From a checkpoint of a small transformer trained on Wikipedia.
Architecture: LayerNorm before each block, rotary positions, no biases in attention or MLP, tied embeddings, attention and MLP in parallel.
Each number is 50 + 15 x the weight over its row's rms, rounded and kept within 0 to 99. Layers, rows and columns count from 0. The size before them is the row's rms in percent of the matrix's.

# layer 6 attention query, 512x512, rms 0.0992, rows 51-76, columns 0-127
134:39 58 55 58 74 87 47 35 51 79 51 63 42 54 72 69 46 47 63 75 48 40 46 62 39 62 44 59 41 50 58 35 47 65 62 66 39 18 60 69 55 33 70 24 46 34 37 41 48 49 58 25 55 80 41 58 54 62 24 35 50 76 41 45 57 60 25 18 15 34 42 51 44 52 58 69 56 58 28 38 22 75 59 28 23 59 44 38 52 83 52 65 39 42 16 42 47 37 65 41 48 37 55 38 62 64 66 31 59 41 65 55 62 71 30 62 47 38 37 19 23 43 85 40 52 53 56 27
133:37 42 39 72 53 39 81 42 35 51 52 67 61 16 53 50 43 64 33 47 22 47 56 61 44 31 57 26 41 47 46 50 35 21 50 43 72 20 30 49 55 50 59 73 44 36 23 46 27 41 21 40 47 32 45 42 51 44 42 18 41 49 61 82 62 62 23 77 70 58 44 70 50 16 70 35 54 60 88 31 46 37 33 65 69 56 52 43 50 57 58 38 49 42 62 66 75 32 53 63 49 60 46 46 51 27 34 49 57 21 37 40 42 59 66 74 37 56 55 76 65 58 37 44 44 38 45 29
137:22 56 28 51 62 42 52 54 37 34 48 58 72 04 58 63 72 52 72 64 54 59 44 34 69 59 65 54 48 18 58 50 63 35 49 46 61 47 22 58 57 53 50 71 55 62 58 52 36 53 70 46 58 69 16 27 18 46 54 52 67 37 89 50 34 47 30 68 35 41 77 46 62 35 38 63 54 44 42 43 48 53 50 54 53 29 00 36 57 51 45 47 44 84 63 49 23 41 53 47 50 56 70 61 47 55 25 16 62 42 42 53 55 58 37 62 52 57 31 58 43 46 33 63 46 60 40 35
140:40 49 48 52 46 48 52 64 51 58 56 57 67 48 45 41 65 53 69 57 47 72 66 68 41 47 58 41 64 59 29 80 34 36 57 52 42 54 61 68 41 59 14 41 43 61 15 46 43 58 21 54 47 67 42 68 59 48 69 61 49 39 65 61 39 34 49 39 57 42 42 48 63 46 17 54 58 51 45 41 48 19 37 54 49 65 30 65 53 41 68 44 61 40 67 55 21 61 58 80 48 59 58 34 54 63 56 20 40 54 41 58 29 36 70 57 52 44 35 23 39 46 53 35 53 60 54 48
133:56 92 53 58 48 46 68 32 41 81 45 39 55 45 45 51 46 53 63 48 25 47 60 47 58 37 56 35 64 30 32 59 58 42 37 11 72 45 52 53 47 44 53 49 39 50 47 60 46 46 59 59 45 52 45 61 52 42 73 59 48 32 64 70 51 56 45 67 43 56 53 57 42 54 57 60 52 45 58 44 55 60 53 60 54 44 29 34 37 29 71 50 63 35 60 71 51 52 22 40 44 43 49 56 42 50 50 45 53 54 47 51 21 34 65 63 51 54 47 63 58 49 73 67 40 16 61 35
143:55 63 44 51 24 36 69 47 60 62 45 49 54 64 65 49 71 52 55 72 41 46 29 42 49 28 38 54 50 64 59 25 53 31 42 42 57 38 36 59 49 66 38 76 67 35 38 18 63 51 64 62 79 29 51 58 38 36 38 26 66 35 49 91 65 45 25 49 23 53 48 31 48 24 69 60 23 56 67 50 47 61 47 60 44 32 52 64 50 69 65 36 37 39 53 50 46 25 41 39 76 41 26 51 29 49 64 29 49 52 53 13 35 04 43 42 45 62 47 36 27 59 53 58 75 38 43 57
137:64 58 20 51 82 37 43 58 21 53 55 36 35 71 54 40 14 34 58 20 73 56 10 39 42 40 54 70 35 28 54 51 41 41 49 53 63 58 46 68 55 49 55 49 37 51 65 42 82 28 62 37 47 41 23 76 60 56 47 53 41 74 65 87 34 44 50 61 33 68 59 39 63 50 66 65 46 60 27 66 53 72 18 47 79 59 65 61 40 82 54 48 62 44 70 61 54 31 28 63 54 63 58 71 65 29 49 44 50 34 57 33 48 64 12 28 48 67 63 38 60 72 48 56 32 56 39 55
137:58 63 34 64 45 60 49 57 71 42 36 42 77 35 62 44 38 43 49 40 43 24 54 52 29 26 34 37 41 50 43 41 54 43 32 29 26 65 57 53 72 37 31 41 81 42 49 49 46 13 47 49 35 46 62 49 55 44 43 71 50 53 53 53 20 63 59 64 43 66 40 54 43 58 64 50 70 48 70 57 55 78 67 51 61 78 44 25 38 26 56 76 73 63 66 67 35 62 27 38 65 56 40 32 30 50 52 43 50 65 31 45 79 34 27 59 51 47 46 62 45 50 32 58 70 10 44 00
140:67 48 68 33 39 69 44 68 51 51 63 53 43 37 46 53 50 25 54 57 38 41 59 53 65 57 62 36 35 56 50 39 65 66 52 39 65 55 46 55 47 60 36 32 36 31 43 70 52 58 42 33 67 35 61 65 36 54 55 41 63 50 51 27 50 44 35 33 51 15 48 19 65 51 65 61 56 49 64 60 43 44 47 50 41 42 57 50 39 75 59 29 55 49 37 70 43 30 39 35 58 53 51 65 52 65 27 54 38 59 44 37 52 33 62 19 58 53 49 49 52 75 59 83 50 68 50 45
139:42 41 49 56 34 77 54 69 39 50 53 34 81 58 51 25 40 63 59 16 46 38 54 68 39 46 44 51 42 74 33 28 47 26 44 44 58 73 26 57 56 61 67 22 14 56 48 41 41 64 59 50 42 47 58 46 57 35 42 39 45 52 52 34 17 36 05 36 32 42 73 64 25 60 62 57 47 55 64 80 39 36 60 25 79 43 40 68 69 51 63 61 35 30 49 48 75 65 55 48 59 49 47 72 57 48 38 26 82 44 75 57 78 37 39 71 34 42 72 74 23 29 28 44 54 54 40 63
138:64 00 57 35 46 41 59 16 72 69 57 56 71 56 30 43 53 44 41 73 59 32 68 62 37 44 35 64 56 48 28 62 47 56 71 20 64 34 56 41 23 53 54 44 31 56 54 70 54 38 55 41 76 57 43 47 68 27 50 38 73 71 47 48 40 64 64 54 43 39 26 35 36 56 60 48 64 66 36 45 43 52 60 20 52 56 60 50 48 51 76 82 48 43 47 60 72 29 58 34 38 44 65 50 44 56 62 47 59 30 35 57 18 80 49 48 51 29 48 58 58 26 74 45 38 66 56 64
142:47 23 72 44 88 48 80 68 69 72 65 39 47 56 62 47 81 66 40 66 61 43 77 36 45 48 60 32 43 70 72 27 52 75 51 71 46 49 44 59 50 70 52 68 39 22 60 38 41 61 45 46 36 59 52 36 40 32 55 44 63 30 43 16 39 35 45 37 70 36 30 28 68 49 60 40 34 54 59 34 49 68 60 60 52 55 68 13 56 49 36 43 62 64 43 64 70 52 56 54 41 42 63 47 58 38 28 65 59 45 66 78 61 45 50 51 30 55 35 51 40 13 36 31 36 36 70 57
135:52 40 30 63 60 67 57 65 38 57 45 45 63 49 32 51 73 37 59 62 59 60 35 80 44 38 24 46 20 33 82 76 51 37 51 65 72 52 43 31 38 87 40 47 64 41 66 68 40 48 42 43 54 55 55 45 50 80 50 66 43 48 35 47 49 47 64 38 63 46 38 69 45 20 58 47 21 67 04 56 30 46 54 57 62 48 56 50 71 85 36 46 47 49 32 51 75 73 29 39 49 47 39 27 51 74 53 55 31 72 52 70 55 57 22 75 59 58 40 69 53 55 66 60 60 59 44 48
143:57 49 55 34 25 41 40 62 33 43 49 71 78 44 49 83 67 65 29 72 78 56 54 50 43 53 77 39 39 48 93 51 74 75 80 17 54 28 57 48 40 41 23 55 47 53 55 64 48 40 35 28 42 45 58 50 58 48 34 44 40 57 37 62 41 35 29 68 49 35 46 06 19 63 69 47 46 34 22 43 65 32 33 57 31 52 45 63 36 60 10 49 58 41 45 66 32 68 40 86 34 50 52 46 37 38 45 44 73 50 50 28 37 64 88 80 60 58 48 24 57 68 65 65 77 48 65 49
138:62 35 45 62 41 48 46 36 30 54 45 70 43 72 49 26 34 64 50 43 54 49 42 50 44 54 31 45 52 34 54 54 51 21 51 25 69 57 74 22 48 19 48 38 58 60 75 47 42 21 52 56 40 42 51 83 45 53 62 73 72 40 56 50 51 74 43 29 26 74 40 45 67 42 45 35 42 54 41 60 61 53 50 56 51 42 21 33 55 56 62 52 58 45 44 31 77 61 71 84 59 72 30 59 26 46 60 46 41 41 26 45 42 46 46 71 57 39 40 68 48 09 79 72 52 49 65 79
135:65 41 68 12 47 83 14 35 52 60 56 50 44 46 22 35 44 48 57 52 27 40 61 61 42 28 61 35 71 56 54 58 53 26 55 54 51 60 37 42 42 49 37 55 43 40 62 41 51 55 27 31 55 57 33 31 59 35 59 41 68 25 82 53 35 61 24 51 64 38 28 48 40 42 68 65 74 38 48 58 54 30 36 32 64 62 49 74 37 45 72 42 80 64 74 52 56 80 85 41 47 44 58 50 33 43 12 33 42 47 62 58 59 52 63 25 63 47 52 57 28 34 44 61 32 45 81 47
136:20 41 68 49 57 49 47 39 34 66 49 30 65 39 32 63 50 68 60 56 46 60 59 15 33 73 51 57 49 40 28 49 54 39 96 43 29 42 67 80 78 40 46 56 39 60 84 47 57 57 49 54 36 61 50 57 57 82 50 27 49 42 52 28 50 23 70 78 56 60 40 30 71 54 67 46 76 44 54 27 95 38 24 40 71 49 49 31 55 40 35 58 73 45 54 68 61 44 60 45 61 32 51 43 67 55 39 30 24 51 20 37 87 42 43 51 45 50 51 46 58 51 40 55 44 45 42 23
140:91 35 41 34 44 26 39 28 43 45 23 55 44 53 41 65 58 68 49 65 59 47 48 60 40 44 44 56 64 46 41 30 71 34 71 47 59 38 74 47 76 53 59 54 40 57 70 42 42 34 41 33 41 51 73 19 24 62 51 56 76 53 38 76 37 53 33 42 36 50 52 38 41 64 49 38 56 52 67 50 28 55 54 50 59 38 57 62 56 61 61 35 62 23 60 55 17 71 56 26 23 14 35 55 78 36 48 25 57 52 34 55 28 53 33 54 51 48 50 57 56 66 35 27 46 76 67 51
139:60 47 25 49 60 59 52 66 45 37 26 42 26 44 55 57 38 45 52 38 56 64 42 32 60 25 46 51 49 67 45 61 54 57 46 41 35 85 54 41 42 58 40 31 45 39 21 63 31 43 38 42 41 32 74 65 44 69 26 25 41 61 57 49 59 56 50 67 64 49 36 40 41 26 34 36 63 45 35 58 46 74 48 76 42 28 37 47 45 62 66 45 60 53 23 53 36 38 58 65 82 66 53 57 71 27 73 53 67 46 38 61 60 52 54 51 62 37 76 52 49 40 49 36 30 63 67 61
139:35 78 51 47 44 38 27 29 55 61 56 60 61 49 46 44 25 45 42 42 38 63 54 35 35 75 87 38 31 62 46 77 46 75 62 67 65 51 58 41 44 59 69 79 39 60 57 33 48 63 74 61 58 64 38 63 47 64 61 61 45 51 65 39 41 50 70 47 48 67 42 22 53 35 43 73 63 31 30 36 65 56 46 59 34 57 42 73 44 79 58 35 45 24 56 48 39 21 58 68 48 62 50 30 69 55 60 48 65 60 38 33 31 46 37 72 59 02 70 42 45 39 45 51 57 36 31 45
136:33 43 64 37 39 59 51 77 57 72 36 64 62 34 44 39 54 47 40 63 71 45 50 68 48 61 59 54 37 45 54 59 74 53 46 19 36 70 54 61 67 58 76 27 11 38 26 55 50 33 45 35 82 61 75 66 38 45 42 52 45 63 40 45 37 40 86 56 76 31 41 65 35 40 65 34 74 66 61 57 59 27 53 39 45 21 52 56 43 66 75 42 42 63 67 48 63 56 57 46 61 62 72 63 56 61 47 27 59 57 27 59 79 31 31 75 44 55 34 52 32 62 41 35 52 40 51 53
138:44 47 57 29 56 62 56 72 46 43 45 82 57 74 56 33 36 52 47 34 47 20 38 40 51 54 50 78 38 70 46 49 60 69 44 75 44 34 29 28 52 53 48 51 23 38 51 38 34 46 66 56 43 80 35 90 25 38 57 48 90 40 49 55 48 27 53 41 30 34 56 51 65 38 25 46 54 48 64 56 69 56 27 49 66 80 28 69 44 51 65 84 56 70 64 34 43 46 34 72 53 60 26 77 47 59 57 42 55 52 53 33 39 46 65 70 07 53 40 69 47 52 59 57 47 39 87 39
141:49 48 48 52 57 42 45 75 47 68 42 33 49 44 41 36 35 54 36 43 47 58 68 42 39 27 90 46 64 56 60 64 49 45 79 79 58 53 69 47 55 33 52 22 43 39 37 59 46 57 43 27 41 30 29 26 34 49 53 35 65 60 35 57 47 48 27 33 57 39 75 32 46 40 48 56 31 70 73 44 46 21 39 47 51 40 52 60 50 20 70 44 58 66 56 47 57 73 76 58 62 43 61 34 68 55 45 79 37 27 33 69 39 45 62 49 72 40 64 55 61 44 36 14 28 60 60 51
140:25 52 38 55 49 80 52 40 23 44 81 31 50 53 37 70 55 49 52 45 49 89 63 38 45 57 60 25 27 42 38 60 54 36 63 48 40 31 46 26 46 68 56 32 35 42 51 57 62 69 29 46 57 77 55 57 47 25 59 57 28 61 36 46 55 52 27 38 45 63 40 58 58 71 34 58 68 59 40 62 29 45 68 51 60 50 42 53 69 49 49 86 47 49 22 31 45 45 57 68 25 76 50 51 38 18 76 48 46 54 46 72 36 22 49 27 53 58 63 29 42 60 68 25 57 46 50 41
139:54 46 41 60 33 56 69 52 35 49 16 41 74 43 47 59 77 59 49 26 51 24 54 22 63 53 19 55 47 58 37 53 46 41 64 52 39 62 56 44 72 53 77 42 78 75 40 67 36 70 36 74 76 44 61 50 63 37 48 55 40 43 26 25 34 37 58 47 50 78 59 69 58 69 42 41 32 54 61 63 45 44 64 66 63 43 52 47 69 56 62 67 62 53 51 66 31 59 55 21 70 52 50 53 64 42 52 59 60 74 68 27 40 65 46 42 56 48 48 65 54 31 70 52 64 45 48 61
141:60 29 50 63 52 76 52 76 37 64 33 49 62 42 23 40 59 44 46 39 51 48 50 44 39 49 43 59 75 58 17 62 45 68 37 65 53 48 36 46 37 25 40 41 53 22 19 48 41 35 53 63 55 56 53 38 35 44 40 34 52 41 52 24 55 42 48 37 33 60 48 33 30 21 39 29 45 75 48 60 70 33 53 61 50 46 54 57 23 78 34 52 36 54 30 43 48 43 83 29 63 56 38 65 69 78 45 23 52 28 51 15 72 51 59 47 42 14 43 60 69 65 51 35 44 42 33 63